Weights of a small transformer language model: 2 heads of 32, vocabulary 8192.
Each number is 128 + 32 x the weight over its row's rms, rounded and kept within 0 to 255. Layers, rows and columns count from 0. Numbers have three digits each. The size before them is the row's rms in percent of the matrix's.

# gate: layer 4 MLP gate, 256x96, rms 0.172, rows 60-105, columns 0-95
# up: layer 4 MLP up, 256x96, rms 0.161, rows 60-105, columns 0-95
# down: layer 4 MLP down (transposed), 256x96, rms 0.15, rows 60-105, columns 0-95
gate60 109:138124099104110097148140175126137101108106197097068166145129146067059114125158139144120122123127096158141089102170141138170099158074115191160130160159139083095155097119177088182088102124067091173105150136080147103158124100125118130084135130173110132138140163139126094040124152122052155142
up60 099:078138097127177131141150132136117092140166092135110114119157101157186139107175109115105073126147110145129118106132146118071119013073098097131068165117198144164085156135071137136153095144182111067131163102092170136135169122109140131095139140116128184090072136095142167114076127123129091105
down60 102:129090156108098065168141162136108089158079143138098107136133147139120073142134060152100161093155103089138141097116103132100117040156136113113152100137131156153177095132137116129113038187138178115162140106153110077094145101085079113096144146159082142134143104078057063117140096108167130140
gate61 099:100077062116108155118101154116077156143120111161093093112125124139095118112185070144160088162114201197084129079148146097145154125070110139135142108156116126115180127132109152187168123120107188132125114136121094105169083170133135119181139150164085120114034125157173146101083127155143165125
up61 095:112166154129141094079143170156122141156097106180149117148133103168143196074092170232151186085170072108141137085109127111133141155121174136198140146117073128107115117141142117138170117174093113146147119075083152123169153192159122083099099145115103103123113081119140101136082141142143088151
down61 098:128151122139124090122185088140192080095161176147145144155147153122177122106183146116123143131113115128101141099134147132109121133144112099179084162101086083118053116143124100172200177141181095150105129130152130195067140060168140102144159119138091119123144120155150224159173087132102119140
gate62 100:180064091172128135109106143169105105159071131199115092134138109140102102146098104153064083102112115119132115084098081142114138086106107131079145117140143151087160174156118092126158168130152145130060192148135155103161122075143101129125118153139132027111130167138163173113090184158157110154
up62 098:139056154110094140068169169094187130122171142169170128089102120141108125158166066116155122136132161123116187158164141131168124121161102140127137105124180145153129115126136180122067087111102210165141148084112111086160126186110120141179138156108050065149115135095123138149085164107164147119
down62 099:181114133099101167142158111066087105157142165059150073140147155122164159139200185119148135117102159129125148162148177108174120159146112122079139136153133109160100110136162145174119137097145156103122098139163092186171150141139090086156119165179167196113132115056121152143147185089139145073
gate63 102:102088161120150151151137184107129091077118142205144101129129141109114135170123098095145106132142171094110107153116136159158091184096110153079150145164211076078121108159152143104155145102063125140120174123136110112127107125154169047145135124177114196161104106140138105085151204127180160136
up63 100:111158095135122092189106110134169125160144147120158139109153140162127158170161148079104158138123153171128080176141155091155191155081147116067132110131156198113144064070084119168130103139157132151167116195134095066161081125117128094100220165116140133155125118119069095127111120141100143154
down63 096:107186155177099152191135084073093116185087121119101121161126180127136158151112122139143084115101053154135141166129134114105150210127126152100157088074134144110125150069107099133173075072112119148147139147131095065158123114179083121066085124134099169135106078118105139100161108136108122160
gate64 096:182137201102175132136081108145097128083125085114111173160073146123064216105097140136072064089154071158133097144106089142131137129114105128158142065121077115115110133159181121174125112134128096169084115080109130134117111118108097109132146095159194135145171142116124148108100129130104172072
up64 098:118109160084081108147122119121101182116107151091103115152216164172114101122061157162130140118140141201094163108132159128143155135154124130107148119050130132134157102062084146120141143133131097142204083197111113119128123045140151111126158148168140166142148141157142138086074151172132146078
down64 101:103094119110083115133104146122121221153121179071138158151171149099116174096110134105077113105145144144140156116155155074159135094117090170068104131101120101140111087082115101178085156108137127164143081142108084160108110156093152105108136145103189129164145149148139094138079121192176207081
gate65 096:132087087096097091139101148097133126049182107153091098083144062080140082162099200126108115144092134154138134119109101136099180119133121156139176120146115047135141063161109073171140085138113160120145108135108085125131206136145162150129114120165131158173102138127165127118154152102120174191
up65 098:096097123132127065150139132149136089206104092133122173171119135129121126084190098137075134077119114117091091128135105095195097133127138106172104157132129191081152166130114185112107108119122091112108088126172215106124095147176113138175150151080112093139202132117133103119169122095131072156
down65 097:046174154107154094102149120139136135159161121153122116122087167155159163150110166124126140092126158069061141091186135116141143125160075106094152114140065061154146187103146137128161168119086162161117188109090141038159111127129145171124087080079123126111158109158141158147177122100128116138
gate66 106:161163145054149128145120139158121146094148129157139128137125161072154112135139100098153151087060120091079139156079141109118108132077165151173132160142062103052151062118123164166149119097162146130060137113124077108154126127157176090102117161105144142143154119189167108092122185077184141110
up66 094:061156155087110121144108144076102152097083095098204108101131122083138151073178120156166143065153102155109189130131098106112131142108090117111161133129178146085184090151132154156133127131115126095123119073056132126124120143173102095168132172128114164110185089066182146128091162105168151140
down66 102:131141140105129111155113111125110255158106142127150111113178187140164144144145116157101139146090113105143087076153101084092206110144132140131145095111116140169105134104079106134123190151111117115147110134174059224148167142104167137161134152134157128136140094145106161129164150185090113154
gate67 098:124122174104149140177179139176101139109120091086122115131108166132133120185104168122110139155122175136214139123122158072156110126162157178104115185100088137119082120139099112138068193106186138148118103102226167153153111113135132105111164185118139127084107155190066106159124144132127135141
up67 099:110149127137101119115165132119174139174135157140091127183102142125159167119136172174149164064123144116166157107156234146127143154140096135212116177156115098090119154102121130157081110095102114107129157121151153084153104106131163137166096168095192147119086113117155124221099124192146119101
down67 101:127140088148118129101064100083123059185153145163149125159124105174117155094156077092141153102108111093131088148135135126179131100135125140138137201138108186111151058150135153134126123111142168076134125148052205182112116170070144136104164119111154124124145142119105088219151111129096113135
gate68 094:091202114059083123121173145185082107041126156100112082096161127100080180143154119099128117151133151157184148091084131133117091151168186108086037120121086160104104112079126145134130126124123114171147140109171121161165099094099179154114134121128142156146126163105097131137131138131068132130
up68 091:104111077097073113113111196154063131110169121133123139136091123124099175125100136099097097135179144106109160052061114099156126100092181118151118088092147149063132147183047094110100204126108107125126142158163181148114128091173141089088156155123089165116106142129141139099113164128110151123
down68 091:165122142109101137176137146143095088149117139080068118084153082142148078173063146196131118153168141117093125124142137107083105158128111123114117151087191155074155156097156160125124144111184102121174149122127134206161096102122134121183121150136136111077114108092166083141082120081176084199
gate69 100:174098150120127126082154152167166103126131134112123068131137175124092144183130123178110103102102141207166246130136136101096128112110100110153139131119125099068202145140134190140114105073137109134153095092101120116176141112140153105098163117086119087119101112104147225114136128166132127151
up69 097:118150181179158118119154124117128174132130112162153071110144103164128051069159079120101127136158124133143130163054156106092159141138145124134094107115105150144091127164073150123157172126133182165115164166126171120099134201191173130115140146102127168071155076098144084129164121082176169165
down69 097:133111100164085125109104196111190097163130137153096145115148143102099157077147094167143093049110087084131078133132109147116159143142091069143158194136149149158127137094159124112112153120145139101158080097019131125135199152166145126140177079125153118082107092131094156142112168121113102104
gate70 089:167097169137103094111108101092122116167120146170084152142182122198177089185108134133139108141149131163144098217121197136140133120114093071113148179145121136167122158053120148082131097051098096108115130164147098103142080179127136124148140120098142192171144164154128126090083143111123141129
up70 094:170079182097135158078117140109149097190083107136092115138167099144154058088082048151177174121094166110180094128157116122086075202128129105111117144098170130106084144125123148128124134099125126111151131145181098148157122147150127090146169087108125144139096157126184132109054132077126090132
down70 097:155159119149146149165131122080113103090136134117158132158152123139058176137153176127211094164140164104115095144158134139138154122171115129123069173109125118140121111114109171135147129160133146143138156102050092135121110105056137095091032109141124192196102106128139142157202141192117113135
gate71 088:206114139182128060125116142161112090127067097145092159107157081130114163058127112201152088124178122105161114099151113133111156105092128144135154110148136068162162097179113096095124159151139098090124104163147130122091155078117087212096108136120161162132122113115054112085164136124132161134
up71 091:165102128186156105119093131160069132106064106087148173101148137149161083087150138117104105152107070169098139130115068109122183153110061136109147113155142087101154166126125115123078126143141158043116171148171102110127076132086125160093107190093151130129151098053154075137145147111165129135
down71 087:198083091204111083097114138114152193144125112090142186139104113107097131104113092139087126146163031146165133135132151137108148105086137149128121141098144123177134119129056111134181105127148092078141152138131083101108084127113102169136075129121103122139153081106056109096186143142096184129
gate72 109:073097114157127143108137123117088146138147211103124111159103150160119106058158127179137119117183114176178136105122070108140119115104113080138140131133096098077067180142090086107190113134125127081166147058126155116126180125115115079175126146126093137150140073115108142119091201115069156146
up72 106:132130060108086115103119115071180129106076081131154087120100129066184155128145138143154186156162074112062177131141128138160154196139133094156142085090071109163097080139127171116169163172183129173101114088136135130108120123167124167137102141127117112159095184157149128126147179124117091148
down72 103:101087140121137135147131069203147042108130101146184176123087107153147177107106122099094073152070163138058129157117193178188137121142142109129106145177142102147119084131157178121101106096147115110090084169173101135108116121151108165061136112155088111124155181110121111142113104136148150140
gate73 095:170124113140075145143146134145094116120134129141151118137132078195109126115172085113142089086140128145065154100129125107154149152144147135142190111136084157106076165158170093125212129151127134177101160139153151191103181109085091164142088081119086106119174145147111083175186149075118134199
up73 109:146140118015108109142084167135132117065172114094189173136170106166116103095066057097121163102141106122127123115136108157176095128144099113140133200096103154107116156084144122116124153111100116140164118118094164163095147087097107143179128120096096104153173143136158123179137144134154108209
down73 108:121144209194112142101145136110094188147098114147090101111096137095118201143052173175151090142107130160149152160125144092044110181097150097102083098193121106142157108125129126121102088082139139119122109144169088130168077131130135087137138128150146154099091096152123180110136115165142110069
gate74 103:084161111110119086079174169168093167150150099077113099139149127097137123127132148166070111115217115115148090181118140113136103111078118151130105126135112129071102176088168120119148120079093119104130174169089111205134198106142122134161139094175128122070177102108128149196160100128106143150
up74 100:128127117078154108139125101080108074100112140102151129100165126129110174092114146117101128139152092094188155089087140161127091078139077159123095084136109149102153107156137200148121120160222127206108118163135151130111137124101166103072082148086156162094136162125123039143162116089120174145
down74 102:083147145165103153119156139142127154137122092128145158095139087142179164068082149151092135132141100197087121111139169126127126147166129186163094138126174094078105107106123082128098121130126043142150122059158077110108171130124035105181111117082139107162098133121111126108130116083149188074
gate75 092:128140091091098086112145185166099117133140098160107127103163116132064129134069176097120130103116118140111076100190151123099148140114061128145090086137172161197066131090144161091165134087124181159149118166059127118131107142150131122127180161092173142146180150103069092165166091132106117102
up75 099:209148146137120137111125129185106127121204125156135118134125085159143092058216161152117163103127134145152089134152092133125095109196133142107155159093111095096145168109151112131174146132145100133121136204114130119076179156103120113188074092141168162113102063133093182102109151139141115095
down75 099:097108149096145092166098146073121093167112134128132121158127110099102132129101114094085070164136152160143112159132137135205081122115117113145145060146130147151144107224107117161159127193150180159161118158185131047108121128100145115083104128087183159165120192131139154128153066119091113128
gate76 099:111094143145096112156137149151121121164102144053077119117162086158075163102163146112073169140150166064149113094115162198131126165135071097094180151128122141192141159114101107138148149142130124107125076144192091131137111115170115147144142103090195140161131216155127116126113132095116180077
up76 096:107076133093202171151127108116108149148091105120101121137147190144117108145143133146115175120127123171103112141135136119109100127142157111189147207158121159101111097085162130182184185174122148117143143140082172142120166153115085112199142141152217147197168131104099140130121104135136065175
down76 100:162136115132109114118115202091150035113120165131206090113122118076129131150167155109134129159154156059101199112131142105133131138106119084120109122168117189130137110116161095105110040149146139159095175134152104084128128168127160121143160144113131130096080145049177119118135121161169179109
gate77 116:097132148068163099098117145125078081135109144171153151123131107107109149173121161146129053117157132105111119144150165062168109182081119110157100165133189140171158118069091177172107136176117150105127107143091103104151113120166151186170158164094122160213114177129109132182153081107137121113
up77 106:100141147104127077090120113133176203132116141138095145142093087119054155164112169183089106116129166075121116131104127063161147149068144113077128078164173117114145101111117152123109134128144200104116092133139109161155098065177125108178145136121143144124202152148137156086122088084102090179
down77 104:167168139123177184150163119165090155108147134105212196128166130116161141105124133189125115119143102113139113135137137142074134158106131137151080184135108112097149117077163135133153141101169099072132135087092122208147130081159160221145123128133098113124088130108172115125095181145200128142
gate78 110:114134093188110127123142152097130127110143108143122109086135154129115160150116095148156140111138124141128171091110164100092084111100089148147150180117091129092128109076156146124057135133053078146143138062160137140089090119160215104127075114087146150076104194145136089126134045082069156135
up78 098:083047102133150114157168132159127105105152130180143144091152103149077148094151131045160185151149100138123136149072188103110087126137112174113117155096123121173096125139119125179117086132100126164137134151127121105161065241087142128144148166188148146106126142126093141139123162123068153132
down78 107:106139153166134166070070116139120164161125148139108188061138159114152095139167147160100121099151144157109146175163139140172143126174178096156139080156148116149152100160099111083107070081211076117113091123073156212119108101145106101154150132133092088114091142110137106117143122124200107124
gate79 099:181147118109190176116096151032151110105121131187166083116111166104108068155176095093094089142098094055161144166084096113181118082111098175144113137127155095107120111131104127103130074125132146109101156162139110127121195162166120127164145145122163140147128082139128138109133108165205126148
up79 096:148114077179177149049127104146141185144056174168130099152149176188155128081146138162109114131130234090174146133139164099113093105182118134114147183106099136190149130105169112099172166133103154137110133119156119130138135124072123165107158121158102096112153140131148083100143179127120125116
down79 096:134098115145112070066126135171082074116080109133108096121175127175107169136135171052148139150131185096174187100086144147127079100162164097114165156120115174188068140145200121111130139136155157148096160103104125158071108118099094092120152109130113134142142141102142107105081187107169102127
gate80 097:113091143119146077090108155121117113088115115132111142133131116122164094143104194138126085098156068113121189118125169091114106088107093054156163112137142165087134119134139069119069161088165105130043123079123152102154096110179134173121160164112151107137178079157150115135077139094074098069
up80 099:121169132143083129177156080103189177139142125144092113120114119161128091142163074063137195118198137162088137137102130092155140091166154100117150135117073057155170165133107180129156086122081155142071160140126119163083169158113092110124154153122074157088129138069093112154109137096152140153
down80 102:151077141085105058132121124139122081118116128055143046144176097149170132093144127103135137113147108124146122133167098119137139097191085114166188104117111072152141204132143152144162064099090167112139106077127157122173168107173102163090128117132124114113169171089082170166146089144104137106
gate81 089:124111174129125081137110199202178098079142138118147079086165124080094180162101129152087110155117155211101090131155140129102120097106195096083150144128116141144140159069130121163137093138136138128144126080093132090093062146102183090178143136098127102160133087114124139105113072118113102090
up81 098:126107106101135153139170160099120130161114109128126115176114109129222116071177111107106094159124106117142095070147127103179151151113119128097139128110094081150195106208119118179109156130081116191101124114135152065095173154102130152126146166127183126116142075086186121074127118089132070101
down81 097:149155189130141118144107215116160119165162139160124118141128139072174100129065130181056140116128177124136119124117164119137136160111118084155179162126144106130236095163058114115109148145134116156112129138070117051119135122141130186144133133164128129106095141119138124117097168101151049128
gate82 106:146130164166117081088153115140124193145148161170107104110122131116154096115192132122181109080095108096134108176135102068177216113099067135114166153087099126132086163093127149150112112168193141129132186116118154144139163142122163134176158093127164151123125124135123055150217121148140135147
up82 106:119138137052120114147131105192111163100130128162090169132117147154153103153112166136117128086165114163121096168097156136150132143181174190189138115156144090067102113143189116115103171138066058107121125160144098187123125230119131161135085135089088078107142095146112141139158123149118141154
down82 104:092094140124115191140106139148111242169132177142148088117135127100151144131097126150097133128150149101170137128130118151095086090130098112120067118115112146161136135136147084169088112095144157059168129086119131255098154068147150089131139084132123142147111121120121117143117124110114120119
gate83 102:134108096167107178112195120113109158144140138137103082096168121100086109079164188162144107108113146152178098199150128157166123140130101122094123191157149160129094111179125138116119110143153134106219076172165164095140106088083131190146150135073074141120122093135138091116145185092115091138
up83 106:126086140161106170145103159147140098131153133121121162163155146110076061088108131140087129147090169173114120121175155165127102165167097147194169108143130089145147091155036116098100155137122103082125068179140115054157147121112161150078101125121091138133083145088109162047137149142143132166
down83 104:130128093188167090152190114093109081091122138152070131139159111131175082131107146163167157108145054177118198097133122175103138088119154147099118148115113165130111124116195143139157124126129154141123163109142131023111098044134128110140127132078141121117159111118168077138155132093146087084
gate84 110:119162148122101134066100111120140084116090111180113145121113158210104133120080187109195151157101162060170147126108163195178117145113163082148120142075133109145090143168128125128172170079082146141099145177103112141094118122122119169152138112170116082191107168177145114168110099153143114116
up84 112:180161124139101113081122114165157132160198146144118141104139112089180121123158147113085131089075120113107137132115115071125107137149133138075147123147173062154114112105052134121138155173154095112044114134088146109156158168203119072112168149140150108084083106196120156091147135126173133078
down84 102:127087067117146111159104136091127168116068083170132099109147185132084183153134140115136145110110156131173165155096167139159113119156155129123119174101091130141133163181170173156102112080166184107149166119104085118128178152109171143103209104092113154180150136088123144069152180109122182091
gate85 117:137123197151139121140118157112127130133085135121087119147158174085106116133155127091113138142121119165072140124075120108109158101152123107092095116064098158149155138105127121130178096108124122125109168065121138103160140061168123072150155096070255142122147120079116086116058106135135180151
up85 114:092175148184182098110111093123207140179107135158138154109080132101107113101091114100169135137095138092163106092091171098171108166107173107130060153135156157096151127174137078143146146202112172073124134103143108168126105149103147120139120127157120154172135095173155139146194164135063093113
down85 110:096121161115153101201130089122155157163178129126129110139106120117123107112117171069121125093080088128161147200121145134170095097073165172094142119139099202116091144104147099142158097142146166099122087137223126088074116114067101126126158132140110142147130135124149181104178118055127079146
gate86 106:115167127133148062137071133127178106178134102095102110095110102125106174115177124118117104099103116144134153170130081124145113076176071086098190175115187141135112128126117138159119118208081122130081139105103119094161066060112121121147103114142141173126118094084137184184104123169088175138
up86 099:147149174130079145135053127142097109116171101123152159147111095153120076086043089112152129155128127109106112015162155112141137149065114130095091101103132146166140130140102196125110130128163120149137176112146155110080139147144159132138172103106147208144168168146090144126176178150102105135
down86 102:063146128111141087158175154133119143130081087106125105110148143112133146129120118120135065060115119124166156092157097091178170172186166156093143084099162187154136139072134133129120157072152110109123199184132075120166112114134169167124029139128114113110146136095150108182170143118130127098
gate87 094:124104102128143080218177086138156129166073151089079172106145128140106084123142107085085145136138114118122163126111161129104098176175181184133111148183116127141128149175131076136167142120164151163100175135149210133137183120114114138089107091115190117096152138151062100110103162102154121102
up87 091:167138105191104056130099071099150070103130155120151064104116117117135110068089169106138088152093148146129179131149110135098085042100134087210104155074122097148165121092161160106132145153108145162141119110097122148090085156127161112160116122144088075130155121099111124139139070116167109167
down87 088:110172141134138151124141079128116077163055155125120191149120204140127160118141134127073125140134153109112137078142074128111129143147112085107171164108119183188096165087117167147099112095164025092135149108183132102190174130137120101120125124161138215125135113142133170136158144126161130107
gate88 107:097146171155144074142079102120086174167120151199132089120106122095160104129112124124142118172193125078091100148105182105156107214110146087151094132158117151132189116113145136109118082120135186152116131151193114165087099153110108097135146118127158107092146085182079096207123119106109159145
up88 098:140102135086113169118178130161117139118140127144133145087116098081112058189069125058158139104113096172144101146103202135117141129154095106117141098146097094136167118068134170176129119098126171174190095137100163051147119155121130084146097159126104141223130114185128142111125150113152156116
down88 109:094199134076146120152110128119149091124130141143139074107131136140134126085171127200150131059133169126136147130139103131129137141138129101160155106126156187070184131135173127154124094151076144084128054122170082218118099133146172136157131090115148082112142162073058090156110134098105099163
gate89 100:176126202120107108173198108087110073159093155148190107139149181113157108120124122125110158120079102196109100106131118124106149079125142059132110104130097131099157119130158150118203237123149151146150152096114172097099129113159135122143137146066119122096156143116133136179112109111072158123
up89 101:122149117147183167094122120152130193145160102098161105074143107122118119106103177112164182125142142092140123163091160124155143159133106175120164144099125100204139210068121130151140088104120097121110137154082080139175139172115154158174176101147143139147112070135085078153187109093090073157
down89 099:110115134137116187050083173115127117132121126086055141142141119145164133152131129087105099162131152105107158159115089155175144089130095155127135133097096190122137116201129134139182084148088164139076128145137128031088120131080186139093129107131163116119097151176116112121154107074121169196
gate90 090:140157116164113103128102105184111132138166095111156136140199199092150193167121122093094079063164131182137122126094135093121115146151090079108095174156143173120155121148083090099086181092119191132132102153124106060121127157154086144104067130118113111127124160107117133096071143152135192117
up90 099:149160137151143116169147084172106152078138128108174088186178167107126177128076119147129073096126142136147140151081165152103131154091129098127066134085147172107154119172083135108070188081087176113174135149097126118067142194129118102115096102107121106141182187111133181105118126115176131111
down90 096:133135101103142084121104140115127097161121087146178143091105108122113099132054139156105121146114176151115117169167102066096131131130191120084092144150127142138120190113098103130071112089122136144164117135105096180133171091122120141145059123109167130175064144047196102128196151115157114191
gate91 100:151168090117192124124117177142133090171118150167095125122189145135084126090089116150127135153125165100098137141116205154107142094105152143141163136128160118093157093112199120125182109138137158145100142171167123131159135148130074078154149074096127165180120091056160095131157116057098204135
up91 104:090128162082123174130167146115160210110114122127104065144070114117080178086161142125119135200128134177105129156074104115109152117107149127153168151144135124113146110205088152131133127080117151112108086157117125126135100190164124109094148081079123174193194155117167078106109166107145157124
down91 098:166127084175111127169147097118153158131169123056137172139122118154149102176173152103095146050145063073139100094131125125167116107140133146146112066106146195095105155103098147194087119161099061149165171128108166183119075130100146146122104120135146081107126164169151172146165113116156112124
gate92 120:189117152139079126092119145150088080161158131151139082118162171106146049198063162150155063122116139116190106089087114065113128132162135144100146178106135143120108131177098138080136069125120158130162137102117196110132146125166142089150114148076099112082143151128102153103170129091152112166
up92 119:141112159151134141166086087135214149179117047162110125198136150136124144100123144171138110138187101156110111057151116145148174144134130103121128135118159149093127097128096179094171135163109137129151147207109087142125144129192114087124112128099114133099101048169128113147105085112077110070
down92 116:081097136078126129148151079158166076119108084131113099185157085154118136092122161153173094124153143062084089131114101176134147099093142107138137093125079145135096098150144107104138156135152075134171070123075087138129128076126145174127166139114151147085142097130143145220149074156078072092
gate93 094:074153148141170085164165084110118153106139075135165147104054120092172140137146136129120122134175130119095121099128127115123174111120135119103182166187099106096184151132107084105200142197089116154113154134082122123111148154069086159144090131098153176168123134082108070087106172130132151062
up93 098:109171134092117078123154146129084136124166141065102128132060119107146100101130121185098127132139113100084233098134131167135117105157113121088151141158098078143127135173135107115154164147093137070151128124093098102135153114109123160185102135074114213102051100098138133126109176159190106107
down93 092:107120130120147146122135071116080185117181096104206131125161094050122173118114053113161105152105109110118093120110124107087125141124156103139133166200162121123123126128097136082153140131147131160143104092082064146122114195111151128142081147147126204166150141099148112086162103156095198090
gate94 105:180148117113136171128139131154147075084065090104170122125110125143209148121123130076148152117105087167136144140133125072140159169110121131208122128151140098121133116159131138147146077212133129161134178137131119113135119166090143092147142131132128156124159194185055074071167144105169164177
up94 103:151185192112084123095114126099092086128106155076164109139121101149198146098115104131093142146142113110085093154151142074088176130151119222132178137137089134052119119105143109106147126149143155090109120152117112173138122113103114047106134137088152132053198120105110136168164105143170144134
down94 103:151162086139145113144142115176111109146130085108186176076109175141151087115034186121112182043101118152166127122121205119125129144107130165140108081134137164141163131142132086148154141186144105146163135125096080166150126102111126128149182151129149081118135164169116148058122128086178158125
gate95 098:134125158124114179152133161134137058109091136136073140150104102197112083145144123104169223164155076149095101149131131078135142168113079142163097137111096071140131125099161093086123126146113153144091122067131145106173065105106184141185149102171174156134124140085177165115113144126152116088
up95 097:173106147160152081128155133073064142132129129151103088180179115126101115125099152103124104221097133202097109191106050108066145077095162132079102146162135103105187088147141134094124147120132137159138125137167155100165074101160109093122105151092149128107128126142103125160151189117129104117
down95 100:137144156098149187094104182143109062126118153114119164146119083151111119190137093130162190235118112141124130133170092108151149131117127104123110153148131108102162167121174149102171141152172178178043084122107149117144087107093158152162147117133113129172095141109200120091118127111130166073
gate96 092:127128136133134135138089103116106153118164122145098132174112136142133135187161155094078183104186117132098101166073125119108120154126118149092053107132088044176107204112142105173114174107161121161105173127078138080112087104070112158184116113145124107119168137092087070101108150155181153139
up96 093:138134109158110148113195151153179149125154179137150069116044154089085124087069146123137125138065119159093131113096129158130092143113152146145108146155126142148153110065085127086112121106088117117110091128080164134123094186201168118152181074160153108102124179142175129098140146129109052125
down96 093:192176133145073086135154130163155086165171140104199175100127098099096139089091133127103121134177159149150112088128163125209094098140100150125122109142064143106189128170124180100136114132147152173121104148156173082107153085099131060109160134131136150120135125148218126134146073105134118136
gate97 108:091053128174077139174136127149127097135120134192111120141089124100118110133130094125122086152134157132067130098152107081113116143095140148125149139115144064137070118091195125091151131044154108102170105125099176134069151116128173140079040109116117163155147181153088088123097157122102096109
up97 103:094116115093161116131128134106180137139098118177144104116113141160175126108157164103144208133092166098132100129102142152135176159148100104134167131105137098155150106084063179120100038120136134072142080089127167119098086203106168091138140088108111150191092181129167110130123173124138177164
down97 108:128181097143159180115079050141077115107175159084127132135135130159110130192114112168138056093114123104138148129157169171125097123096181159058109097146108177088127098147095120098134179137179100143083181121175068101125091124108167156129126115100147089103112086112125083140126107114106110075
gate98 097:125169187104143125154080148096039106174145068144150123120075077164082136130091134146103124103149088115111126094136168151103090080146069157068075138142138109088127139108097173145137082088147070129100154131121172132161176117062128171108102110100083142104119115139099082146168147113135096154
up98 100:156166168142151164055142160090150188119113086099140122167125122104157163140118068143182159182127172126100088134103084134124081134092111129100111125090144114091157133129134127174155127130118165168164095128092113087127129069167092064101155163072106141097048103140157156155115194102132097161
down98 095:135109086092168100188170185174071079137098162151050147122129091143102153111103129151145092149176157121109140095143119128162105094123136124140135170135148143102089171093096153100065123135090126086150096139161118100184137157133168215130139136184096150108147143195122102135171093080092141121
gate99 110:056121148212132099102183170180075066097201103119127126079136134103109165128142125150111113116098134124096105098141207095170146168136115142126089165162130181138123113151070131131156139165198190094141148131115162162089135109116158082137123126106144146151157077125096122094127113122155101152
up99 098:065171115120123103152204131175135111067133129142117112089158106061096103050128148087148120159145128156081146073125109105146146162134135139132160157174156173155083170150121099115174167148114128110146117122115094167125072127132196107145168065136105088174098125128089134131126104074146061107
down99 096:099173156052153139179146099101068230108134122121162172123099147171135110089114113161141094144171086116120185146153140088072117152118143100098141092098148135121126159132153132155225120144122138068139117104119132177123105119140170116122098119055117047141114133103160134111143136102140142158
gate100 098:194143132123137162103121107090028128064157076126145091127102143122171086110110091100166141157155141098126100139129173115118118145120100123165139180136115182130124142124162081135125148131053136161141147220150144089116155089123118097144122104085133117113148169090158070169167094116193171128
up100 094:134193091163070118113114178128096108089122112152122122159077184133137132118148125091097138154129130147160117152096196155089165132109159129109111179114169158168106088109188087107080072160117177188161157156121102138118097081127118071128125101063134104103184144107119149166102063084112113110
down100 092:077166161076134104162092053163171165071147075078168162081125169155098136142127128129138108097063130115159113118182115121151153109122098120109098120104179123210142133118116144078126118113142167101146118186115087130109144065184107095075105119146148086123155149131133105097141149198119140101
gate101 104:160129122155127194172103112120163125158141154103062111068103120130168143107226092100125125072133169105176158149115133108092160131141108130172134141109116125146159078136112133128069148156134121141125181121111171131138159161166170068124171130088116119105158121139095077223124190147122084148
up101 101:105133109111092201148090137174143104153050143098080142090141158128150222107128067167129136110139152070136062125176134128142088104092167117125106105172128126161156112119196109122089157142127142126153130165143141144067140152107092106136136093154095049141113147139108122169127132115058148093
down101 098:146137154146119112126133081133076178121117121190157120125130104132145105173118171156143171139092119072127108130130215097176138072112124140156127130179142140109125112140146054179152109130126057077119102160121069167135099131106061124127110169138103183137122164068157164096167124107189118081
gate102 093:124180148137115111120106141145139175140176108128108102121104092192157126126104187137074124079158141112124059106131075160208162100187095153045140119079128135140144137130125087171140133156140160079161102157148100191150080195121144135119149124055130102126129105097094163105126134131098108094
up102 094:189084135135132082134083143149131128145155098200103171125127142108118164179172126143120053171101143105138101113180140089119132107150118173145165124155145124081113102087155121117129128107099105158124084029163176128153150109138175086098160115206143133148132168174172104087128107075140112165
down102 091:113109131196121124097121062111094086185147159115199122156160146166122112116104144154082104070114141072140165109142098194202111104149142111121172125110117106137137167149142127107132114159130126130142153206087164102095144077079131116181176119148117145111128099120070128152165157152047118129
gate103 106:199138141126125090096082158107140128174086137159070124123075083161102144116107117154173140103112137086187125121071105135206095133119159121086102207184143104198102122148133074113177177177129142119098117101160116118139159124119126142090158131134111140160102145156150089164107167193094119134
up103 111:121129123126127088123192100093124102087096142122121093163150105186138097109111066113132159155149132096100148137152128081161134161117137126157032145134126124175099119123137140126111046152129070115150165101124066129113121091074135124207149110182075197129136085106129113143110098184130115189
down103 109:176148183130102140137133174153110128141116183117165104034087154085074142194129132216135163090100095163151101135159104076124136177148144106158157074153184167136135087113180055080144157156098114136153145130179108143109108132113098160143097133128129158139182114112129115130123139152138112099
gate104 095:114153172171144095131082142163067117126128116123138182084122068161140132150162106104046154166118131124162128098106076139167137104030157122177111139156133130118085173131077146103104126155135151090105147095179139170140103126107206150173142096075144109109137172123087142177114153116124175124
up104 100:131120107166092122159113145127133138162121147154133145073059102122086139167139179200144076151139163145082146108141114178155201143083132130152116142142174114128172090169131172059177168212121147152108065087139145168097126117149097170129109134105098149159103128133130117131105098091087158179
down104 103:120110076056087155091153105134116213188104101154156057160139208111115107109134150158152103132065155187102166142118113103136112103154110124131156120108128127134147102137124067139105141105116121131131115151107133000111116125152100089110163138142145117156128115134087128087143127121138118158
gate105 106:118156180084153142153159176188135165063071129149129112143155115117151174176106142127138144144124072103148078158155144068149126154108075150153093107164122111099120158148177076151065163129136123149146098107128127184134144099143209080133129094099091141130157131127146112153065147115060096172
up105 115:141114129139177180086129157072176127155076138106091127127062195106172099119125115108107165167100116154160120099137154122122171155161142139165140180098084066170152102162121120120086093126125149112123077129085171091105109196095151061113157130058072098113137097170140117086121145144105134107
down105 108:117136081159102096113099123150117091143195122137136146159124145130146131098133131149108121081084148164102137113169119165152156073101107112158113099112167132174150119162112091147117136160128152093203129174108077008152121127123087173098112154214109173142111102076160119173085084161136126135